config.toml
num_hidden_layers = 8
hidden_size = 160
num_attention_heads = 5
num_key_value_heads = 5
head_dim = 32
intermediate_size = 640
vocab_size = 16384
hidden_act = "tanh_gelu"
norm = "layernorm"
norm_place = "pre"
norm_eps = 1e-06
positions = "learned"
qk_norm = false
attn_scale = 0.177
bias = "all"
tie_word_embeddings = true
parallel_block = false
init = "normal"
init_std_qkv = 0.0395
init_std_o = 0.0099
init_std_up = 0.0395
init_std_down = 0.0099
optimizer = "muon"
learning_rate = 0.00487
lr_mult_o = 1.5
lr_mult_up = 1.45
beta1 = 0.95
lr_head = 0.0081
warmup_steps = 200
schedule = "wsd"
decay_fraction = 0.745
decay_shape = "linear"
final_lr_fraction = 0.0
batch_tokens = 32768
max_seq_len = 512
doc_mask = false
train_tokens = 146400000
max_steps = 4468
dataset = "wikipedia_en"
Each number is 50 + 12 x the weight over the matrix's rms, rounded and kept within 0 to 99. Layers, rows and columns count from 0.

# up: layer 3 MLP up, 640x160, rms 0.213, rows 631-639, columns 64-95
# down: layer 3 MLP down (transposed), 640x160, rms 0.142, rows 631-639, columns 64-95
up631:50 46 41 48 41 61 61 57 38 47 44 59 70 60 57 45 53 37 52 62 46 55 59 54 53 70 54 40 46 45 64 56
down631:76 49 55 71 40 58 62 61 57 66 49 41 37 60 56 51 48 46 52 42 49 37 54 54 52 44 60 59 45 44 48 35
up632:35 51 65 40 37 57 61 71 31 46 69 68 58 61 81 22 74 49 56 59 77 37 51 40 44 35 50 38 63 47 47 34
down632:48 26 34 46 48 53 21 46 67 55 56 67 34 49 70 46 64 33 50 61 57 49 21 65 48 80 26 64 28 95 51 39
up633:49 48 49 47 70 41 72 73 56 37 52 45 42 44 50 56 54 33 30 52 48 37 36 53 70 46 30 57 47 57 42 51
down633:46 72 52 54 48 58 20 47 59 48 42 51 46 49 51 46 65 48 50 30 59 57 65 42 55 57 63 33 47 36 39 38
up634:54 62 40 37 38 39 47 62 37 63 61 69 58 39 35 47 42 45 53 53 58 43 49 52 51 58 49 42 41 49 67 37
down634:66 35 56 53 43 63 28 42 45 63 45 57 52 67 62 45 47 52 28 53 42 56 39 63 47 48 44 51 47 39 44 64
up635:55 31 58 36 25 64 42 50 35 48 35 70 53 40 68 46 58 38 37 44 56 47 61 55 56 50 54 65 50 61 34 54
down635:61 68 20 55 48 76 14 41 51 47 37 41 46 49 38 34 38 32 60 50 52 54 43 36 44 71 35 69 47 68 64 63
up636:52 48 33 40 69 50 59 54 44 51 56 47 45 59 48 54 56 60 48 41 62 56 54 47 51 62 40 48 67 61 50 26
down636:59 58 48 72 41 54 73 50 48 50 53 48 45 61 56 57 57 51 48 82 48 27 36 35 29 60 39 57 55 61 42 39
up637:41 57 40 57 45 56 40 62 51 49 43 50 48 64 67 53 69 36 56 48 35 59 51 53 51 57 40 54 49 48 50 52
down637:26 59 33 38 24 53 55 53 51 51 58 25 55 57 51 38 39 46 50 48 46 59 53 72 54 58 47 65 49 51 53 63
up638:61 34 74 57 58 57 54 49 62 34 62 44 61 47 57 52 43 53 46 52 31 64 68 51 49 63 56 66 27 59 30 41
down638:37 60 56 42 26 41 60 67 46 59 43 56 44 51 59 39 55 18 38 45 63 45 34 50 47 34 35 69 53 36 46 55
up639:53 46 53 79 49 57 53 59 38 49 56 48 49 54 39 63 55 45 60 59 54 22 62 56 54 50 51 41 75 56 70 73
down639:49 38 68 35 69 55 57 51 60 23 55 54 47 57 35 52 55 40 45 56 62 55 48 52 32 57 40 51 38 43 64 44